Weights of a small GPT-style language model, trained from scratch on English Wikipedia: 6 heads of 32 (3 for keys and values), no biases in attention or MLP.
Each number is 200 + 40 x the weight over its row's rms, rounded and kept within 0 to 999. Layers, rows and columns count from 0. The size before them is the row's rms in percent of the matrix's.

# o: layer 2 attention output (transposed), 192x192, rms 0.085, rows 154-159,185-191, columns 0-191
# v: layer 2 attention value, 96x192, rms 0.0577, rows 90-95, columns 0-191
# gate: layer 2 MLP gate, 512x192, rms 0.0743, rows 0-5, columns 0-191
# up: layer 2 MLP up, 512x192, rms 0.0737, rows 0-5, columns 0-191
# down: layer 2 MLP down (transposed), 512x192, rms 0.0448, rows 0-4, columns 0-191
o185,079,203,239,180,172,197,179,166,165,176,204,188,169,238,157,169,196,255,244,265,217,236,110,170,170,171,182,110,226,236,192,121,127,226,283,216,240,226,176,224,173,193,196,191,214,237,210,172,264,176,200,247,182,239,164,227,170,246,214,193,219,89,245,229,185,235,268,182,235,138,154,160,155,151,207,213,197,250,152,216,158,176,232,162,192,285,215,197,220,162,230,258,176,167,182,183,130,173,208,230,197,236,176,223,156,186,151,212,234,170,211,187,161,235,152,205,212,229,223,185,197,141,225,237,240,224,104,217,151,196,179,149,264,152,215,255,176,208,224,260,227,144,178,217,181,208,195,291,199,185,258,184,175,262,215,104,218,154,147,148,202,211,155,282,217,165,146,221,270,231,210,191,296,209,168,214,244,200,199,172,105,235,133,215,139,139,204,149,159,225,231,164,223
v90,081,188,220,246,211,217,166,161,245,322,276,157,187,218,250,184,258,177,255,231,211,170,222,187,147,158,175,103,280,225,200,259,173,211,192,205,248,204,199,286,253,214,146,159,176,207,165,215,259,159,144,176,156,202,209,212,233,178,210,209,187,234,117,143,186,216,290,234,268,186,218,173,240,173,118,164,227,147,160,227,153,262,201,231,206,186,119,178,178,185,220,203,155,175,201,242,180,181,205,230,201,221,168,172,247,218,263,183,162,177,234,255,172,184,153,196,177,254,243,224,154,208,229,216,208,232,209,218,177,295,183,278,160,207,215,237,231,158,213,234,161,229,195,237,161,181,239,228,253,222,166,202,169,212,225,124,202,202,142,155,221,151,197,260,186,233,240,240,146,187,209,235,189,242,160,172,182,265,245,191,170,128,284,194,127,247,125,214,140,267,178,246,186
o154,087,123,157,195,196,163,182,204,234,182,212,221,148,197,149,215,176,258,231,196,207,151,188,170,199,218,188,246,215,211,162,238,150,184,179,187,205,191,201,211,194,185,186,245,257,137,204,179,176,230,192,231,302,193,205,263,180,191,209,158,265,151,217,191,207,195,216,238,265,178,212,290,221,197,214,176,201,206,222,186,195,214,157,161,250,243,268,211,217,162,206,286,276,237,170,206,225,152,199,228,169,212,178,190,184,181,145,241,265,177,163,204,191,253,219,258,174,281,212,163,219,299,184,231,223,112,217,176,314,229,130,215,244,229,248,223,185,333,132,259,233,161,152,248,186,249,167,217,169,155,280,189,177,203,223,274,155,192,207,210,203,258,88,153,136,167,185,160,210,178,210,106,203,171,162,205,167,233,185,241,148,209,235,165,183,167,173,244,148,190,246,173,220
o186,075,300,173,194,189,226,212,223,184,184,270,188,272,290,166,185,255,239,101,171,220,192,193,200,226,170,202,195,143,219,235,208,227,249,212,213,236,226,216,142,176,267,210,281,149,276,165,240,205,201,202,217,195,201,170,255,227,284,193,179,221,269,125,203,71,217,173,218,206,180,152,149,199,207,215,194,213,194,184,218,172,210,137,198,279,238,271,181,192,238,121,190,110,197,181,181,191,208,234,251,225,173,208,241,202,183,192,222,162,188,187,211,213,208,214,218,160,186,147,204,138,181,268,196,156,204,223,228,244,146,250,169,157,182,223,189,228,148,227,242,176,230,204,214,214,131,199,167,221,207,125,240,199,200,186,188,116,223,214,211,186,167,106,194,192,156,195,233,238,250,152,244,183,244,230,227,227,203,104,105,213,216,126,139,172,162,258,149,262,237,208,212,150
v91,080,194,172,229,212,158,161,199,231,179,252,169,154,187,121,214,207,179,239,191,197,151,236,195,177,223,81,248,197,170,194,143,117,225,229,190,232,223,241,251,146,212,139,181,242,197,207,202,207,227,215,192,181,176,228,192,220,158,176,138,247,136,239,280,165,213,238,218,152,153,203,205,190,165,229,191,239,231,181,201,250,209,190,283,83,252,213,132,232,236,184,248,207,155,169,209,245,196,231,140,207,280,203,233,169,134,185,264,183,245,217,199,215,210,154,227,134,241,176,270,190,218,163,173,169,267,234,133,193,154,265,181,156,193,208,155,218,202,192,179,164,135,256,141,182,184,125,302,163,247,172,197,186,259,266,230,202,212,204,171,191,286,163,201,162,234,169,212,188,258,253,226,219,179,220,197,222,169,240,186,137,186,126,186,227,212,230,280,244,218,226,157,280
o155,076,194,208,233,225,187,267,161,261,218,146,180,138,255,264,269,171,159,158,163,193,180,174,187,216,190,254,229,178,180,189,291,250,135,86,236,145,166,178,246,121,198,225,198,217,181,207,225,221,262,199,159,184,204,169,219,190,216,275,177,203,157,153,142,258,232,162,182,177,185,183,260,239,185,232,146,186,229,275,175,222,209,167,246,211,259,206,232,199,198,236,187,193,246,207,301,121,301,183,223,166,177,224,159,283,239,217,243,207,167,216,146,218,194,125,210,210,166,290,233,139,204,184,149,158,196,158,158,124,173,197,238,251,265,199,187,267,199,252,217,140,192,240,203,169,255,180,192,252,181,167,140,205,173,148,295,142,172,214,228,243,193,275,202,195,142,182,192,224,218,192,146,185,211,190,189,182,151,254,195,187,241,209,258,183,230,163,190,194,189,210,215,222
o187,078,146,131,160,142,176,125,201,176,177,176,227,189,201,237,157,158,256,169,209,271,196,201,160,241,181,227,198,144,210,218,226,131,237,186,168,254,188,240,167,253,229,138,235,160,258,174,190,223,165,223,253,201,189,182,183,181,245,243,156,127,228,188,175,186,256,160,219,237,222,156,178,182,190,155,180,174,125,193,185,173,200,154,198,237,169,138,183,236,220,249,250,233,167,229,119,194,105,205,158,200,178,201,243,185,181,177,204,216,266,131,257,251,169,251,179,173,265,172,223,122,254,232,183,176,141,207,198,256,187,228,115,183,191,236,191,178,181,244,163,213,196,145,218,198,191,207,195,151,164,208,270,238,253,208,115,208,244,200,197,277,220,75,216,241,252,248,146,167,108,151,176,121,207,173,231,191,208,173,181,175,191,174,136,267,175,202,147,155,182,213,140,158
v92,071,165,292,260,236,272,152,114,257,252,154,258,245,190,218,191,231,167,295,167,175,135,178,246,153,250,231,222,196,184,196,181,154,224,261,220,176,202,85,151,226,233,163,208,189,211,182,186,156,273,230,181,186,229,232,239,227,136,227,249,179,209,220,149,146,202,176,210,315,205,195,231,202,247,219,188,214,100,289,233,174,224,208,184,218,216,170,192,165,89,183,220,226,179,267,156,176,232,182,217,202,203,155,220,214,248,191,173,275,263,151,207,233,199,166,222,271,199,205,225,182,252,190,225,195,126,188,224,199,159,184,183,214,146,231,156,211,243,174,188,209,250,231,147,182,146,189,220,231,226,285,196,234,118,205,203,165,193,261,131,185,221,131,233,213,246,233,210,154,195,198,203,189,227,185,248,179,153,137,138,209,130,213,219,150,172,193,194,205,226,219,201,184
o156,071,214,123,196,253,163,233,250,244,214,205,192,162,204,218,142,192,178,159,192,228,236,263,142,243,226,178,229,148,222,210,227,223,200,225,125,245,219,283,74,213,225,148,239,175,243,186,193,249,194,230,211,152,180,200,171,202,162,115,207,183,181,174,203,163,214,180,224,222,211,164,198,204,180,150,254,265,181,116,122,192,225,168,216,185,114,217,252,171,199,174,153,206,244,160,170,195,236,272,204,201,172,143,189,159,229,154,163,146,192,210,245,152,189,154,178,264,215,197,161,147,148,241,221,256,209,210,207,259,221,194,217,151,214,176,196,173,132,249,186,134,212,153,128,184,181,277,192,233,214,183,274,192,255,188,233,247,240,182,206,184,281,225,235,206,224,230,163,94,184,144,231,218,136,218,250,189,264,245,273,162,243,217,258,237,229,233,103,227,236,204,201,182
o188,078,183,191,251,175,215,145,220,132,154,199,180,224,156,194,322,258,147,195,201,173,193,220,180,222,189,166,228,201,226,189,141,207,210,232,232,147,159,175,225,154,235,215,213,197,159,161,172,265,291,203,216,218,209,191,205,144,209,172,198,156,268,190,201,251,194,180,222,196,212,211,206,220,161,266,185,191,168,245,234,161,126,249,216,173,113,259,173,193,196,188,166,160,190,244,237,113,185,106,197,254,294,243,204,239,245,243,233,182,225,144,144,216,246,219,169,124,161,162,253,286,225,222,159,186,152,251,190,156,238,194,208,215,209,234,154,178,162,125,192,266,175,215,222,189,183,177,131,169,247,166,185,210,174,177,195,153,132,162,271,233,118,189,194,119,153,257,233,188,170,261,191,241,209,219,175,204,206,209,163,295,262,145,178,219,227,156,255,235,202,236,238,242
v93,074,264,181,169,145,183,230,208,178,169,199,214,170,104,185,246,128,105,154,230,206,216,198,209,168,222,266,252,177,218,173,140,196,227,179,137,238,207,105,195,172,165,226,224,199,243,198,267,217,200,231,260,244,140,168,171,175,179,200,171,217,199,155,201,243,211,133,188,180,260,213,174,236,117,224,185,228,151,222,260,257,206,168,201,278,234,202,239,223,179,125,184,207,217,150,165,159,131,204,241,311,130,243,190,235,259,181,226,210,120,239,177,178,230,223,254,149,202,200,206,122,219,180,233,230,209,265,202,204,219,241,265,190,293,165,226,123,229,207,160,214,195,227,215,224,167,217,206,218,176,200,178,241,156,161,185,199,171,210,262,225,218,186,170,202,84,202,255,209,237,290,183,153,223,181,141,186,237,210,187,257,271,209,230,221,213,239,213,134,198,232,187,151
o157,065,148,166,256,206,310,196,229,244,190,251,168,165,209,219,219,175,229,177,208,272,178,246,208,203,215,253,145,237,232,110,176,113,130,204,179,219,214,178,201,284,149,177,268,236,156,232,180,193,152,152,295,191,221,185,198,219,173,241,199,212,269,133,192,156,157,240,233,200,218,172,200,250,188,148,248,165,172,275,114,176,175,199,181,223,203,126,230,186,199,244,174,178,195,204,138,173,149,180,188,154,240,238,196,233,244,205,246,239,205,180,242,148,209,224,198,259,127,189,124,278,215,208,215,221,225,267,211,147,185,229,149,249,249,181,210,186,111,186,205,171,170,177,210,214,188,150,203,214,156,196,267,195,275,338,160,206,210,147,181,184,310,221,194,180,254,174,250,191,161,167,170,208,174,235,207,217,170,148,202,227,163,155,211,179,178,190,191,221,207,159,191,215
o189,073,195,238,203,222,141,173,192,190,229,174,201,136,202,199,100,149,228,195,196,228,256,148,141,251,128,182,187,240,129,282,243,279,178,218,142,186,196,212,176,104,203,194,192,207,194,163,239,192,206,177,133,220,173,219,201,154,184,274,162,153,165,230,241,197,157,148,215,173,183,281,180,167,199,181,179,140,289,166,227,211,125,209,131,206,248,207,138,179,177,264,258,235,168,200,182,275,252,278,294,201,172,173,209,162,98,192,172,166,187,228,197,156,197,228,239,148,206,197,126,218,194,211,200,198,251,153,209,155,154,176,210,199,193,155,179,228,229,237,206,179,171,166,204,158,189,230,182,245,192,238,194,208,180,206,191,258,203,192,232,230,216,243,204,237,252,295,138,238,253,245,252,215,258,227,248,207,296,215,251,187,175,181,171,192,192,234,135,203,170,221,144,273
v94,078,146,266,206,139,217,146,198,145,228,175,253,176,222,187,172,153,238,205,248,207,218,207,190,191,178,240,199,132,217,263,159,291,186,261,260,201,213,176,195,255,208,151,126,201,193,177,212,303,191,178,240,196,230,173,153,216,188,173,149,231,188,203,258,133,164,248,200,254,191,213,209,207,191,178,179,221,125,84,261,241,218,234,235,236,230,108,153,133,214,245,174,205,217,228,210,155,158,194,252,214,220,259,207,130,208,208,242,222,225,204,219,217,203,201,244,191,244,193,217,222,234,163,170,213,250,254,179,241,269,246,181,164,138,164,188,224,209,169,139,181,195,184,175,150,178,220,183,171,198,267,222,291,238,247,191,146,178,170,257,131,207,269,201,188,241,217,259,166,242,96,294,195,185,251,226,181,238,207,187,180,220,148,174,141,219,171,206,108,152,194,197,240
o158,081,222,208,155,121,212,134,278,123,225,249,232,210,173,173,204,81,269,133,165,135,210,158,231,192,219,193,139,157,191,171,211,215,229,229,159,186,242,227,229,150,184,221,211,212,202,211,186,167,264,207,180,237,231,201,272,190,199,208,160,189,234,165,161,158,203,195,235,186,148,206,193,184,253,233,207,171,196,253,149,208,253,216,220,145,215,250,166,206,230,254,179,190,220,217,213,155,221,159,230,219,250,229,198,229,173,251,143,220,113,216,178,163,213,203,177,183,130,206,158,198,207,163,258,187,170,151,201,232,209,198,117,248,236,196,249,195,95,242,251,245,265,183,119,215,181,165,126,244,180,266,117,234,200,236,208,157,213,211,244,299,200,84,216,209,190,226,179,237,213,243,196,277,212,212,213,243,249,111,224,212,174,258,262,172,160,191,185,208,242,226,254,205
o190,067,186,169,169,219,142,274,197,226,268,186,161,197,238,214,179,254,204,270,148,196,294,318,224,202,220,177,214,254,221,160,205,227,230,164,224,231,253,208,197,188,194,145,245,173,312,183,177,245,132,196,112,273,147,228,264,201,239,178,191,183,259,204,255,191,191,241,193,171,212,191,173,188,180,185,146,221,176,195,210,213,166,167,170,254,214,174,194,208,163,147,182,168,269,167,208,224,190,225,250,209,150,215,170,197,224,154,208,179,190,205,221,181,204,227,158,224,202,160,194,140,151,313,239,166,148,211,174,232,180,179,255,171,243,220,189,214,298,214,136,198,243,239,252,269,214,217,248,239,146,204,188,215,196,120,200,94,229,199,148,195,236,161,178,193,139,223,210,192,193,117,174,196,248,190,260,202,214,312,203,185,197,133,150,234,230,231,154,190,167,168,143,160
v95,077,208,185,214,221,143,251,201,247,152,231,266,167,187,179,201,190,259,233,178,201,232,181,227,220,185,131,155,210,113,154,168,169,183,186,274,253,169,240,181,238,261,234,181,245,202,242,240,142,229,122,132,232,191,274,192,191,181,250,190,146,245,211,252,229,164,172,203,189,217,194,139,206,270,162,210,195,204,212,181,109,193,120,188,287,176,222,228,169,198,154,148,166,190,233,205,191,207,174,161,305,166,308,173,120,188,211,232,258,158,188,254,197,234,190,171,177,147,172,129,114,177,142,168,140,259,240,203,176,224,244,240,171,180,228,204,208,213,183,162,148,217,159,181,225,202,158,244,225,167,206,174,267,241,167,163,156,211,302,246,262,187,171,212,237,145,188,255,268,187,180,171,220,183,142,181,190,264,198,178,230,223,275,160,213,189,163,182,201,166,186,213,176
o159,072,181,163,129,235,227,191,188,181,161,243,174,227,223,231,286,258,223,170,226,164,136,192,214,191,175,156,172,184,184,283,194,205,201,164,203,203,198,233,234,188,127,238,280,233,213,229,222,203,221,249,215,120,225,166,220,159,158,167,209,224,186,200,148,262,196,250,194,187,217,125,187,217,163,209,199,147,200,182,193,266,243,167,275,180,285,272,271,250,228,196,128,196,218,173,263,170,224,261,179,213,143,144,197,228,162,173,249,218,128,182,309,125,236,197,216,170,171,204,248,185,216,247,118,226,187,245,236,303,224,225,264,197,219,178,128,163,240,207,238,223,227,154,161,168,201,164,153,143,193,129,213,177,185,202,164,242,212,162,120,197,162,103,213,171,230,192,190,250,218,204,258,220,207,201,201,202,103,146,227,117,182,157,226,204,202,193,195,233,211,173,225,190
o191,067,291,171,221,175,145,220,194,228,216,201,254,247,249,188,105,156,170,175,234,189,201,237,255,192,228,215,289,231,235,220,225,246,196,208,145,141,161,165,251,193,242,179,270,249,200,172,112,138,165,192,238,267,143,260,192,251,301,242,191,197,132,182,251,160,201,152,245,167,168,257,217,203,234,142,155,290,193,217,197,225,183,272,188,168,176,187,220,208,198,231,256,195,196,195,176,231,138,192,177,189,169,252,165,158,155,253,185,168,180,181,131,224,110,189,266,193,251,244,128,214,215,191,252,180,210,142,194,141,220,67,259,161,199,195,201,253,211,202,195,164,200,183,201,198,180,229,208,155,250,249,206,195,190,142,195,218,191,235,209,177,235,249,160,251,164,238,201,207,220,225,234,184,222,197,151,197,212,197,293,198,139,212,202,187,233,209,193,224,238,227,213,301
gate0,094,209,198,209,152,237,187,243,237,214,142,179,173,181,197,182,211,186,195,174,82,185,203,225,187,166,210,136,220,160,230,218,223,174,134,170,241,271,160,101,171,245,214,170,170,175,201,219,240,202,219,112,226,223,197,200,183,239,239,179,305,167,234,201,171,215,297,160,190,224,244,165,212,225,231,168,155,216,285,189,237,227,154,187,229,220,200,171,169,251,199,241,227,169,279,242,161,183,259,188,210,194,149,157,222,186,221,180,227,114,191,262,111,251,192,248,185,230,188,215,204,203,213,245,185,195,165,206,140,201,248,248,160,158,132,178,164,161,156,221,227,219,179,233,238,190,230,232,236,90,188,219,205,171,236,155,164,138,209,152,296,206,233,221,143,147,150,249,150,141,182,228,175,188,175,167,131,167,164,152,241,261,257,152,229,234,198,193,213,248,222,297,208
up0,090,187,144,168,286,134,249,249,253,202,235,199,199,188,195,259,207,185,198,248,264,157,170,185,185,222,177,228,203,211,218,225,168,220,220,190,208,208,166,282,195,123,254,255,239,149,225,243,203,184,165,253,203,235,121,217,216,180,190,243,166,203,195,147,164,186,178,228,194,91,139,243,144,99,203,201,222,134,157,222,189,197,168,165,205,196,145,298,224,122,160,141,259,184,170,193,231,219,141,262,276,163,230,269,183,150,141,194,193,226,176,212,173,199,195,175,103,178,220,139,150,158,127,141,192,232,179,241,245,196,180,156,290,209,260,254,203,182,206,151,189,233,134,204,184,147,222,216,176,280,172,221,221,172,302,214,257,239,195,159,167,189,174,228,252,250,241,195,215,180,154,227,207,205,191,210,245,232,234,240,150,208,159,207,191,182,214,234,236,189,214,199,236
down0,097,193,198,181,256,158,175,123,235,221,212,111,153,227,260,237,202,182,160,212,201,191,147,205,202,214,149,236,175,161,253,296,264,237,165,247,154,209,225,255,184,136,243,224,230,184,222,286,220,166,200,198,204,198,193,209,171,196,144,234,172,152,169,86,160,170,218,188,181,127,116,218,165,170,193,187,249,210,182,204,174,172,211,178,204,211,151,246,212,188,236,198,184,175,176,117,229,225,191,178,240,215,262,224,186,133,124,142,205,322,174,143,206,174,199,157,212,236,164,139,140,183,203,192,139,151,181,164,216,210,185,242,228,157,181,229,253,172,212,127,94,194,200,176,249,173,182,162,226,199,188,156,181,181,207,169,239,243,167,223,182,177,167,184,223,205,156,118,256,230,107,134,190,220,174,177,175,163,254,202,217,214,121,203,221,240,261,216,271,129,174,197,176
gate1,094,253,165,216,244,229,275,186,231,150,243,219,132,252,174,240,213,173,85,122,144,143,195,241,176,144,187,238,171,148,156,198,234,184,183,215,158,215,247,137,220,279,190,198,176,187,234,104,225,177,129,170,208,228,163,221,168,157,154,174,215,184,231,194,149,184,190,222,194,269,229,206,250,276,129,164,257,176,184,201,231,258,159,158,229,168,127,194,171,134,219,205,235,232,214,198,188,200,221,189,138,145,221,264,122,167,214,97,196,217,208,157,190,203,148,224,194,255,220,245,198,211,169,192,95,186,125,221,168,212,207,202,180,188,116,147,250,212,99,130,181,197,229,189,175,256,269,279,210,204,203,200,220,147,204,146,191,157,148,188,207,198,210,165,165,190,169,205,173,184,189,215,222,244,129,226,191,245,204,216,209,183,173,180,254,157,199,212,211,152,258,190,196
up1,098,240,158,182,276,161,180,222,210,174,260,228,149,318,174,214,224,247,87,134,162,223,214,228,165,188,186,153,181,222,227,160,183,198,186,189,234,242,200,204,156,225,192,229,249,237,258,152,321,173,137,113,233,186,272,214,128,174,230,196,223,180,231,165,209,137,208,210,217,182,231,268,216,211,201,132,267,261,224,172,216,231,182,206,293,173,133,218,230,229,173,232,186,221,224,163,254,196,175,240,230,152,240,188,187,224,174,161,155,211,118,224,177,172,183,218,128,235,213,187,242,230,210,161,155,236,240,214,237,184,167,210,217,182,225,237,241,195,124,182,263,202,190,181,184,195,191,253,271,201,205,250,216,160,201,177,165,225,182,135,167,199,216,247,206,232,212,247,243,205,81,119,192,234,194,208,211,273,148,228,176,153,188,233,261,123,237,196,224,215,219,159,234
down1,088,237,169,266,229,228,239,216,181,235,209,216,205,191,203,190,200,217,208,161,219,168,234,150,180,212,213,200,252,225,121,161,162,194,208,133,172,230,213,297,130,200,158,232,194,222,216,145,187,159,144,186,233,283,124,161,188,169,166,174,183,235,209,223,219,158,139,184,226,216,171,170,191,266,194,85,236,230,219,134,190,178,171,90,266,218,133,203,202,195,198,209,190,164,251,214,175,192,194,217,269,213,198,176,188,240,194,183,238,199,225,235,158,226,220,215,163,161,204,222,238,204,207,201,98,184,186,192,299,193,172,193,155,185,167,231,235,243,127,197,308,208,315,219,157,194,189,132,181,245,214,173,232,201,159,176,203,290,147,282,140,224,127,269,230,202,225,173,215,144,246,168,238,222,141,157,133,167,162,166,208,178,171,166,247,164,246,144,175,183,191,181,224
gate2,098,204,193,197,207,197,283,166,216,185,274,147,219,250,187,215,193,199,181,208,183,193,225,214,285,149,152,183,189,131,242,189,292,181,150,225,245,208,166,171,128,253,154,164,180,186,209,143,207,186,186,233,191,179,207,193,195,201,178,156,175,283,181,211,170,162,201,280,232,172,209,184,144,151,216,187,185,174,227,257,223,216,137,196,237,218,146,178,212,185,152,199,213,225,246,199,174,219,191,184,171,188,177,213,198,191,171,162,156,132,130,186,170,245,198,214,243,165,189,179,192,292,188,157,184,179,193,209,268,270,161,156,176,214,183,283,230,215,220,195,170,170,186,90,161,279,223,194,203,235,289,170,168,224,218,240,203,118,223,246,158,241,281,133,307,223,243,327,161,245,230,190,202,224,188,245,101,190,201,214,170,222,252,249,199,170,212,225,192,171,271,242,268
up2,094,199,276,120,169,224,261,236,176,235,145,279,229,157,189,179,217,236,156,195,185,194,130,196,276,269,216,239,280,142,145,201,222,196,184,197,224,214,151,208,227,202,170,263,162,163,165,202,140,167,205,134,197,208,194,139,232,163,184,213,210,201,198,159,203,113,200,217,109,197,251,205,223,180,212,196,226,216,188,226,191,161,198,204,153,238,198,203,224,223,192,252,166,134,278,178,154,208,212,230,299,128,290,196,204,215,175,156,167,203,160,232,250,204,164,177,154,181,130,146,152,165,211,233,180,204,192,218,182,209,251,178,186,228,163,209,176,158,220,255,193,157,179,263,183,139,138,255,186,202,233,240,255,157,280,211,232,172,231,198,226,193,142,240,108,209,137,117,220,250,240,212,168,200,185,213,119,122,246,202,263,269,196,157,165,151,195,169,159,247,200,198,248
down2,101,220,222,209,235,204,241,161,204,244,201,170,194,251,165,214,260,171,200,250,217,142,202,233,196,231,194,182,201,206,183,227,266,287,204,169,199,219,171,160,251,255,187,240,113,192,169,210,214,177,288,170,223,156,162,146,273,201,158,174,210,107,229,207,218,191,221,196,160,236,188,179,198,203,208,187,226,218,185,207,277,181,184,141,148,185,245,212,225,218,188,188,199,228,201,229,139,277,209,150,204,135,223,143,154,223,146,234,126,265,220,249,181,156,138,208,122,155,223,264,151,158,97,240,237,149,183,224,177,235,118,217,193,179,209,114,231,201,268,146,178,277,258,217,219,153,184,268,181,168,99,235,219,217,182,177,205,162,220,213,270,180,200,250,163,191,186,129,249,245,235,207,177,182,227,212,155,129,198,202,237,129,193,222,220,144,263,276,220,211,151,196,225
gate3,106,210,229,195,177,204,239,220,212,96,199,229,163,179,251,150,224,192,221,186,225,113,204,197,225,161,205,196,229,237,265,248,237,263,218,202,226,214,229,142,297,160,171,235,221,226,238,240,210,241,140,153,176,196,264,211,306,253,201,224,157,143,173,261,202,211,174,196,236,168,198,166,181,205,286,199,193,153,199,133,198,242,196,176,206,176,288,176,175,176,210,255,153,229,159,275,183,199,234,175,208,225,192,185,216,162,234,208,186,289,236,153,253,143,202,232,139,247,179,202,145,242,142,151,227,143,311,206,191,213,207,230,211,198,213,141,227,185,229,184,214,176,223,196,192,132,192,183,76,207,240,196,222,292,132,193,175,158,235,183,218,119,182,157,159,214,274,177,250,190,227,263,171,252,201,162,233,211,236,224,216,242,161,271,221,257,176,195,179,206,252,201,168
up3,112,204,187,265,211,168,197,203,240,154,157,214,209,198,162,166,175,242,202,178,241,204,263,155,161,268,207,150,190,234,224,207,239,177,136,158,217,167,330,225,193,190,141,232,183,176,180,170,258,170,208,172,119,167,191,163,196,233,168,172,233,220,245,194,207,252,272,194,183,79,163,213,169,182,245,155,224,234,191,193,262,163,171,136,198,196,193,243,214,223,129,151,223,280,209,208,126,175,183,188,156,152,210,194,151,214,250,251,260,217,265,241,159,178,116,205,124,220,125,174,227,249,181,196,246,189,140,137,206,126,133,129,148,173,119,182,205,149,173,191,190,178,145,172,250,216,222,192,219,179,181,199,210,212,224,181,234,209,165,167,186,216,296,186,240,263,246,258,178,230,204,186,174,203,210,134,292,184,249,195,221,229,270,156,188,180,194,157,192,258,205,228,203
down3,115,286,173,225,189,229,175,204,252,270,236,179,187,188,154,188,118,238,107,247,192,241,173,212,248,178,144,180,136,224,224,218,194,186,142,163,210,189,289,280,225,169,182,220,160,212,138,193,241,147,226,239,182,238,157,181,222,159,247,215,251,220,177,239,206,241,209,224,108,201,150,166,158,199,223,192,126,187,200,251,234,195,209,140,211,157,220,214,232,235,194,160,224,254,193,186,201,138,181,188,169,184,207,235,140,204,215,198,213,217,236,292,175,185,207,208,126,204,135,217,214,195,239,228,191,153,133,208,156,115,163,88,117,156,199,193,252,172,204,187,235,182,136,196,200,194,222,133,199,224,192,218,244,167,237,139,111,176,172,183,200,221,169,167,173,292,242,279,161,249,251,188,165,186,196,185,188,122,241,166,234,135,213,137,167,196,188,169,174,233,236,155,142
gate4,106,166,281,204,171,155,187,164,203,197,279,174,235,209,195,231,156,191,200,184,228,177,164,228,195,175,185,207,233,287,171,172,208,182,133,170,161,153,191,189,262,201,217,175,160,257,242,269,171,203,219,189,185,139,246,197,144,177,187,183,179,207,141,141,160,262,238,206,127,243,217,286,200,257,158,217,243,134,234,165,233,239,247,181,169,196,222,198,131,160,188,212,142,159,162,166,182,298,223,293,155,235,237,174,152,124,162,204,180,247,156,139,138,289,184,217,172,224,245,175,160,193,260,151,305,190,170,269,253,168,198,198,261,268,205,244,197,158,213,154,263,222,201,136,170,217,238,213,121,211,176,157,152,191,178,192,211,186,172,246,214,203,130,158,232,176,151,197,163,198,184,170,194,281,195,205,149,220,206,211,187,237,239,250,267,205,253,199,166,237,165,189,196
up4,098,186,236,130,240,250,216,241,220,114,205,161,204,183,148,195,209,265,186,146,144,291,225,204,271,303,194,213,209,276,211,231,165,232,191,184,211,193,193,134,212,204,171,258,185,246,278,152,207,182,213,251,258,204,182,227,217,184,155,138,187,184,200,180,239,261,232,224,218,143,249,190,165,182,157,269,127,192,136,154,151,214,187,227,195,188,168,202,186,123,218,156,141,177,153,198,258,180,218,214,188,186,230,200,122,242,147,195,147,162,186,129,116,189,174,225,238,185,217,200,99,205,271,238,238,214,231,204,241,154,184,275,188,206,220,235,206,184,203,238,220,193,260,166,159,294,170,153,242,210,244,265,141,248,184,266,182,191,193,230,212,193,182,182,232,202,231,216,115,172,183,155,169,172,185,250,185,181,253,147,190,141,259,239,206,179,231,283,228,209,198,192,161
down4,100,228,182,241,272,195,179,223,262,195,235,238,174,182,153,160,218,190,219,160,223,191,198,155,146,122,207,280,295,218,120,155,210,257,224,140,228,173,188,178,202,197,224,198,241,219,203,231,143,196,200,213,227,277,249,208,168,172,166,149,240,211,211,206,236,256,186,216,208,106,115,221,161,223,203,96,263,101,185,186,133,190,222,125,248,276,137,179,163,195,164,116,231,140,219,233,192,178,197,190,223,180,201,171,175,258,203,228,175,189,218,146,157,223,203,227,215,215,125,197,185,226,241,196,221,160,161,194,284,295,271,259,118,184,174,258,204,242,194,269,213,172,170,195,213,193,157,220,241,154,235,163,131,162,201,219,183,157,201,233,196,201,298,209,228,226,198,220,243,176,179,239,247,182,188,270,196,169,176,141,248,166,208,221,216,174,159,182,189,197,146,214,195
gate5,122,172,210,175,203,228,204,189,276,156,214,210,133,250,179,175,189,228,163,156,171,213,199,240,194,217,151,177,179,187,179,169,254,167,128,246,202,234,250,134,170,271,158,222,158,196,251,256,235,244,209,205,308,144,212,233,171,227,181,212,275,234,247,164,301,164,168,238,221,225,151,233,109,201,174,186,233,123,242,208,123,223,164,196,206,157,132,208,243,196,114,244,262,170,231,205,234,238,197,200,194,174,253,211,162,171,200,176,228,187,192,208,140,213,191,139,174,218,279,205,221,243,237,145,226,274,170,310,134,210,196,140,148,246,205,194,223,210,227,179,129,230,179,155,195,177,259,225,168,242,214,165,234,273,228,203,190,224,187,132,244,175,195,233,246,177,200,270,154,144,231,181,129,193,252,224,205,198,268,207,243,141,155,217,219,173,214,233,235,181,193,187,137
up5,105,216,251,170,162,268,209,218,206,189,178,257,198,243,235,276,200,236,234,174,192,222,224,217,188,173,227,194,230,220,139,213,224,319,187,167,213,188,235,201,204,276,173,185,241,199,172,190,121,261,233,213,185,196,209,242,212,189,159,177,164,172,197,209,213,209,235,234,204,206,143,205,187,187,213,235,222,173,182,201,185,214,111,170,242,244,76,169,234,240,224,171,229,161,303,144,195,190,108,151,220,266,134,311,133,195,272,199,254,215,241,239,154,139,155,209,206,193,224,203,235,201,180,239,227,184,105,164,124,225,197,151,198,231,199,200,271,183,214,231,163,258,206,180,165,201,231,238,243,232,288,198,233,269,113,209,243,233,153,205,178,193,198,186,255,104,185,221,204,240,232,232,194,198,192,144,161,194,248,212,280,199,212,171,161,146,170,237,234,231,187,250,188